Weights of a small transformer language model: vocabulary 2048, value embeddings.
Each number is 128 + 32 x the weight over its row's rms, rounded and kept within 0 to 255. Layers, rows and columns count from 0. Numbers have three digits each. The size before them is the row's rms in percent of the matrix's.

# layer 3 attention value, 128x128, rms 0.208, rows 84-127, columns 64-127
097:130143138184078098118101085105126084061145115132132132163107146087107155118148174084095102077089121113149142154105115130188142211160127104181123123138084125118162103113068143194157087116139048
086:155127106060086102107110136122123146164049138129114166125156138101160128099166132132162184154168171145066182136132133129163161126128126110103164175123117113142144096154158122103174122178109096
095:074097135120108183159133098092210133136145121141089159106110116126150169185101071122148120098129114177167119110065154147128114145106100110170094109107183141077170159130172125098133150105171142
107:111096157124124170121141075061124117135123123151176114184123084136144122107164161135178136103153194079064199158078158190132133161118108148154148109139171104151145143134105113157111083150121104
079:166129077131177157112147185130122158127102140080123130108133165126144207153110196160175114156106140172183103133088110189168081073123135177124130174149142164112157112139150094170139148183154068
091:101198122143142164163134138176081065157155122137145137105060102138157106162108173119107132129113105068123098189138114112060107121124146176117121117113144143125100060189089090093164132117144184
097:149161162143113179223124168103084134103143093150136103132086137135131114129112107156162110081152134148131125172099173157111110079100159155122128096101149148123133128139232151110060165119088143
089:114087066130112101143175153130096109027161091148139158147133152120134094140160142197076133124122152151159146085121075112085094130126122095137140145130143183122104130092169092133150146122122106
097:132097150141130091104096081150127135081135107128115135166142079115074086164136142141104107150149137084154150108115138124091116127191192112115060198081180112105134125171154165101111111088132133
086:048156128120115157182091145197108143162093129143148138088102143168136069127126126094146105183131148121103151141131114123084144131168081127073131172129170100086183072151093130151132117111114079
094:127155196103123095104142115138183123142159138096118121106078126117101158132117122128145129126143147164185107100189127112122170157152100173121192170116124174171149052159090176095077178150103182
101:100131105142133150187158109143136156150107125159232130147181058087163152139118158111155141080131116159180120145126151134134132143129114153122106109104141144106138165142147127143152185078119136
096:152105160137074112150101086118137077077107107152113127155118181090140090139124097103105094128098124185168076074066101180081082129126086053121176132127114140124128191089118138107120121183104157
101:137119094135168181114126111096127164150103124144121168150172079105130106140130157117154162121161157108079126170162101152142095164112075175100147120096125105123157162106189085102122095213161117
083:114115155093159071134128109098094188179150139159162196131139135142165124076098074080107115125082139154134143153164140182127089133149129090112123096077180135108105129134084092136115137127182099
087:122173114167135137124162116107088082122126090109136108095104094088138170162179156142119165179142156056115158127171112194173150106122112127188146142149129132117113098089135151178134122170064132
089:114147137121112067048135137062109105110094082126177128099124106143129104157116168153147107167103165089155160185140168109136167160092206103154092142121147079075104120169105148145121110123136091
096:127138095172123087107119127116170177097177184110074147099169133071107148155121142120132144119150151097174117094097171132144115125099124180094104125135094130101143132136163169121165099160160200
095:190070126081094117083093179055110074130105066110165195127094135092084132128087143119156133145136116080156106169100139126128148149110160122122136126120096156136133140065162112161135129075130134
095:085139116147159107171147094212119130167167124074133167152099118109155127122107212129167108073150107111108150157126131086128117120128067149119131098075140108147137092117137122152088136128088152
096:125135124118192118136155110144129109110118137164077087094180165069083130137175110073150134139157173212166061144121122142145139167083141161144117135135059114086111161099134171200145151075168101
091:088086091123179166144141055150090089140107136168125087125115077140161106157136148089165109161052072113127169152136129142117143073149097174139158062141153123075146093097079118138107084195184174
101:153155164120120157126128116119131132188053169108156139135156107097137158133154127097118175136069091057153165169124151097099098119097193143155075121101108149142133121117152105075137150173092089
111:069153134227116125124139095177078134199132138125052108109156154120104120111149176129092147147057154109124137135109139113138148113117089079194094109089113140175139102100071144125205137126140084
084:085143143143107102124128084104071110114115077179059130192126097122109158105113059141093113091123124138127156152078084090068110199091135102137092140140140144132148169135101105106155051197117133
099:082137146156118149159191150119162096118132120182199121103162118125171085121154160142132096081188138116152123143120108165168100113093077130118140098107165160117154168098152135163109170198117135
087:141147105151121055106110175148123127173142139128120131108087121139145117143142080152117094154168102163100041079090145142140147083231119165110121109213194129109116120108134118167121094100095107
085:202072117140111144122134153092109110175108179160161141155165168131157122098121112128194132118116114137132101107149115153117086154116120111138097101094157168156175162165081069116130159095143154
095:175177157107088098138126067118139158176110089130148185124153112166150104124164060203151107173149120170099109114120124127132127088100162163108120157173118108142107126134104117178175121074175096
092:126117110129076136137096104064142145170122174130135110111112155126126111144126115155141131113153107199057162151100157124102122188064064090167152119113163159169111115133168101130164098109124119
106:079143121109109152121072131150105151155065129137058172100082143166136131095138135109113087194113138080091181105151117219109141182170150097109100172133120075144137109148150156155142115164112107
089:110125135125141132126114146095112096169119138122115101145193130150109168165104135080170205079181167163079132115130159172153142136105065127102081117118096130135144147148060119155121108109111103
110:107083181068141107159140136143122153086160118145118115154156116122157071087130087169147132072144107107164103166144083100113145156154083109150119127127116154147111151167122097057096135162156063
080:132085108106137128104174157082135108065131118100157075101140091120128177160102135157045156126133119129090113095121128089156121076140142160143110077176101153111130133152126083114169113130160149
099:118092078115185120146109158068186163111113122146168176118126146095179130119138091081148165082153116167131091127135073095135139145097144099089098185176136144174159115120124122127145155142089129
095:155102132139146153172141111097126154130131162174192131111150164092142151119096135137176054102127140198099146114089129097130102084072073165155174142100108156141100144157115149089132162125156128
095:099197121081112130158138135184134134120110164172120128114173121125108094163118096128160105138095088195174117158143189142100118099141079145153119091108109139068110168161123152182156121156106125
095:048114198133128105130081168205131063120130100105081121131101100085097152176126086129134120155092151094152098147152135073104133138164195148101119117105116162096157104095095202084082102139132120
085:090086166111125149078140099158115098117107143140147105120130092132127162110154149177135130193144127151112135105082151138164131119116130176127129107144151134158168145103144102194153115124222100
090:157149089123088100131155129146085102131099118123133175077159107133109218134111110158135184095098152094131084107165105153108108185148155177196086099150144162126146119148051119114136094172128115
086:122126177065164179079162147102160134155143096124140087114150151084098161132158108164100127149058094117174160183149111140098116091131144087151150152165155179131105103117164103104153119126131096
095:154109162143128137103130140184095152148187142130117118108154120092159092167130110107166122094122111143135143184110188119114130146124117139085109116092150089091089107179133145090144138087148172
087:138123121175098096167146127122093121161149109158137089175116173110141171108180105116132147128137200110082127148115054108119125147124121141134149108105144154171122124099150085103133151132131061
096:191143167093107128138172179143094146153114097104134135105077109159130110084178154091193088156170122102150149119149103157099170133079118107112152134102203094141147137131221141154138148101167109
# layer 3 attention output (transposed), 128x128, rms 0.313, rows 84-127, columns 64-127
103:084196092108095093091172123105138142157103182151183170180113127076138068136140188145113125116139110118158110136100073101107120130131081107134152117071141163165107140131160152167096128156108132
088:130145111097117098108124122149183110185214149160103101132072169147122092136156179113125142142135165038117116220146064105099105098072173164130131164133100070181132138109123080104146093101153124
098:127112090173143119168166137060134160059104158107093123071132120177140214162170116076120131112101079175114136112102178115123128142181154109200117098165151152136183172141167141086080114171104082
103:177143152119151096100123190115079137135143110172118130126117149126172092099126131102145144146143135141102179109077139090132160088082129087136135141134069214199124161145150115139132182174158141
089:123075130095159188169126117167069083098187104132095124149201082104127133141190135097149124153170118138165101119092147106087173120139104095192153143139140125131108061062102149135145034129127104
090:102144134133101108104141110172068080142095128108140134099120089111121174134125090085127125117130136139148161108164143134119133121142116157176154102122124102117097116122130100184113127120095099
097:129184176078122071176197160177107112145125155133086147069144087156113133098104162163160119147141128160097120117154119078133076108105102161133160078129133141103115140131114133090121145153102169
086:161100094133186148157128050168079165134190112172168075145132089143111150147132137166109149133147128154128110103198125142181119139137133110153162138043134163203148130152152141128147123112102177
101:114074148158101123098054122165139098121141103081133148148126110170112150127108159116113114133147165089152129070055143140133049135131082120157144130070205121147109093071131204136127173145124127
083:127104125209145178139105150117091138162136202142126125138095163146148082184159145088103141099114135105101088147119106146132066151189093097116156096146165116070148170063103057173161170064110120
084:072115128125122113133156130139140164125141150082095122118146141139097121177120114142149104100109118103159115117105160159136112149132066109128097112144073144139057088201117153099105111051073142
092:115172078123123123053142103133120123118113131120063130132185153152129088102118170176125167133188089190144133152142102120118131208131027109118137103056136126148064134163142156073168171132195093
099:160101050164123109171029139060167141168117098160188075152164156145150114164089151175113115111111163131107133064129188137170066155099118114122201136104159122145147108140134145117090122109085107
093:143112111108155202089133163112113121149172107174142163164159180176162140108139133079100168122130068119117175194093128128149104111159161120158146091146133122091155090122069119117071131150124141
092:125145142096108132116131077127112116141115172128174132141143073110158093190157144129152119122211132136182126119146163128119154154184153165127130102180135201133142174114155115126122124157170117
084:118161133126146194071159125169166117123115097136129099127124100145077165156131134099121116182114089148179175104115130135147150149127112042175171179175093139167055147117112130168128192149105113
083:125162102132129081186145110083177062071167150077124056156122165200152130095125175128110136119099115136133161139093114167085153101143098068132117127114129112107155149099136136154111126088062075
090:114091174132134087066106146113177106164179143056101154179091090112110169118151080143098095166113081103151173148122126100146129180105173112161137149086104137140131104117109124122111110129153154
104:150082099129131084135134094198134097144119075078140163110140135140177150092101124097137104097181186136175069163092086114144115123153100125122113102101136087107138114158177160106169155123095128
095:080070142090153055145143139193117057107139118137087122087082132174083129143112139136137135106083094163124176164117162113152180098089055165211145164155112094096109112087137148104130126159152138
099:101138158144110164119123133122131214097128157145111154121187144149112128133184086065095113122132117154132166104112068116110167113086123126127108171138076164168083172128144136121149087140188098
087:122165055098118178151124104049135085170163107076147109106098095155171164094077153082138139121114111156080143143124184142097114132141185101178112108121090103174123146101097097139170090142153184
096:105103137104106102065096122122120093143076121116123159098090149196141157137114126070161117150156147090104154193074136071134141123132166116101117123115125090093095154117182130123158091137167130
109:102154125150139130140137138143149152169088110080175125149106081117130179111169165103139131151105109099057207105145126129101121144094118159146095125151127143139161129104118140206178100121165106
088:163110063161113143139081123120067112171081109164128136139135143113121168165119141165097133117075113117137182210116130129098123146126052118174097109091099111184226139131132106150149104140123153
099:065117167122173177089136132143148081114087133170162094074161094094178088134165146136086136086166114162126124099150091110167110155117072132148159179112127174102128105098169209045114183148142183
092:081113127135095122108080115131170111092189170152089166081126092097060129104094121135101126165133145154092095105038109100103188127178099103142104169177126161093126130096076109193102088114117132
085:125140192157129132164126134158131141185111109163152115151172123123125112165102127085135129126136104187152111104154161064128113167079142154098124089162097141085168130097094102066120221143131104
099:202079142119141117087133146112104104176180145165108170118145150167103176101169143199075157165152169089138107094097101154082131117084127174111100170147145163127121131066156094100141148134090159
095:076084180138180080137100080053156093165166116168108146131159163096128161115157080114143136130149123110112130133147139121146104155113124178081116103145157173157207075120104137160129118165146117
101:122099158142118121101099111121119120202137145131151073128145193135091047181126104089169113114067210100147141118081104147111105116080122149125149129136130148110113158110115116195159129078092112
097:161114132111089119103107126064109130115103140178145106159111151141159076112157178107169119045172114138135096136110092161151101108125140115081128070127115154110157110135101122152132099135234095
100:115155152157128096158143162130103127082133089139147099135099104074152176122132174176141145150184192122168096113186135126158138136145130179132116099141135140082106148144128169178113134141100113
087:095158101136130173139131102127138105103104143080176112090102086084193104092104061120145169117140166133119122152181109141128154085124125148118132205124055163153122083164145120127156042104091116
103:152112128127229177127194064150161138114149175208075171117166108111120098136152114153132123098091099112128100144169089107102105163120111137173135144147103035092118091105101150112094114154126097
093:122138113133105096109163134118150186093115172077112084093124084134130105106096091148177166127129133116097154110138182125106134120110116170098144136152152129108107099107083141048107108163146115
092:125155104105169144117115138058170118154171138133105167168175039181113153183120159058068093078176106112137149112123145132101171134105093141158143095127133123125160117091128101170142131142071157
104:130119160086075135125078151139080137145091152106143127142093131131139101168084178147100160132082087063120152144085153101197109122108150091124149120126160121086124130139143162156039095158104111
082:170155152137147170138111115123116069146110121076188135114184133104109100094135055063154165159139153154119100114128104121105057110074204101161133171074104174139111087163127138119094143139105190
098:096156125075065144085148065167161131160109155110177159117114141178108155115120116106099167102130123178117099095166085158136128132128084101107126080137102165109107094132120081137161102118100120
087:128127131140110140138143144133168126100142120157133144059132117122203136128160169162208142158135149105185059133134083115165157128113119129123141131146168130160119101182159151165165024107132105
096:101127090121130132128107038143076108124126178128142169162112107110152149096144102156168113102148134119052128071112165172193170100147152148126140142131168137136107112134167059096115140083134137
089:127112140086097134090130165095124132150119122155122149100152151104081178142158148140178145126206189139192125157140115126097122134129099136143167130154097172143134112115183112117133077167156107
093:157127199098138180160170136167158100137089156183114148106121180147144166179116053164114099143113184188105126118153071150089141137109155097093164132113162180143082206122202123114154172083141174
# layer 3 MLP up, 512x128, rms 0.238, rows 0-5, columns 64-127
092:116164166152101185132081142115142098172161190095127128165109079109126156117105208163136159134129061143089078126138191142168139145146073119187112088121154205130085124151163152116087116138138183
095:149124109091092072132168107128152094111118189132125142180160068136107037151128128093130142178142100126156130064145151135109053151170111163085104101157069094107137093112138046106127176108147087
100:111132214106157118101142134055132156113106119092138140166179131175101069117137106138132145212136085121098167210134161145117075096148110079131122071116147183131124151096138147152108056137109207
104:088146162077203109156088118109157126091131162153100070148101161101097153144089223137090128140145094088103175156144134152163182152100171133177104103120091078063107094068084125128166125166151127
105:131115103112149177138202149144157147076088068129120093078160184124061139149144198122157142149150150085128075121098104160123077116142151142097136055171117150135094108106167057149112107164069162
107:067150117139131146136105117149100116130077181175127185119108126107105135129143110130132186144117196147135129147112178099108115135088122101165166091073148158111152157141123110188115116101127123
# layer 3 MLP down (transposed), 512x128, rms 0.334, rows 0-5, columns 64-127
094:112124128137165092146088172096106138146129098073145166142139130139155156125113192178093152162133113073150121103115118125088150147128133082107109142137112116164056073184113178131071092099086095
093:063118114074120132190154169070114117165134139161158117100130105141144032140127146115159115204073152125132143141154119109132143065139137132111106182141163124149124133126183188080149183142152115
101:165171161114140137118162092089103174114183184120120114127124078108103196152175166116152195121161139140129115108130140094119116136092114138143149120128139100087168140113087081130126139151124109
104:168081125105130150070179159130101111112138069119117120123096104140113108165113075131128146151110143073139087114103148145131159199118154077162148105071135193092116047151063156171139095141156111
104:162113097133182152122157126132194172142173153165099135138081155103110127145115109071137126125145147143198145113128153091235156149141136112166135157111081123133142093134100078120103164141137098
101:159150193153151108141136112115116092163120129106191142125127074118128166127185167133151159096110136126107115111157161138096153149145144112131159116103167165121127150100197117161115098163138054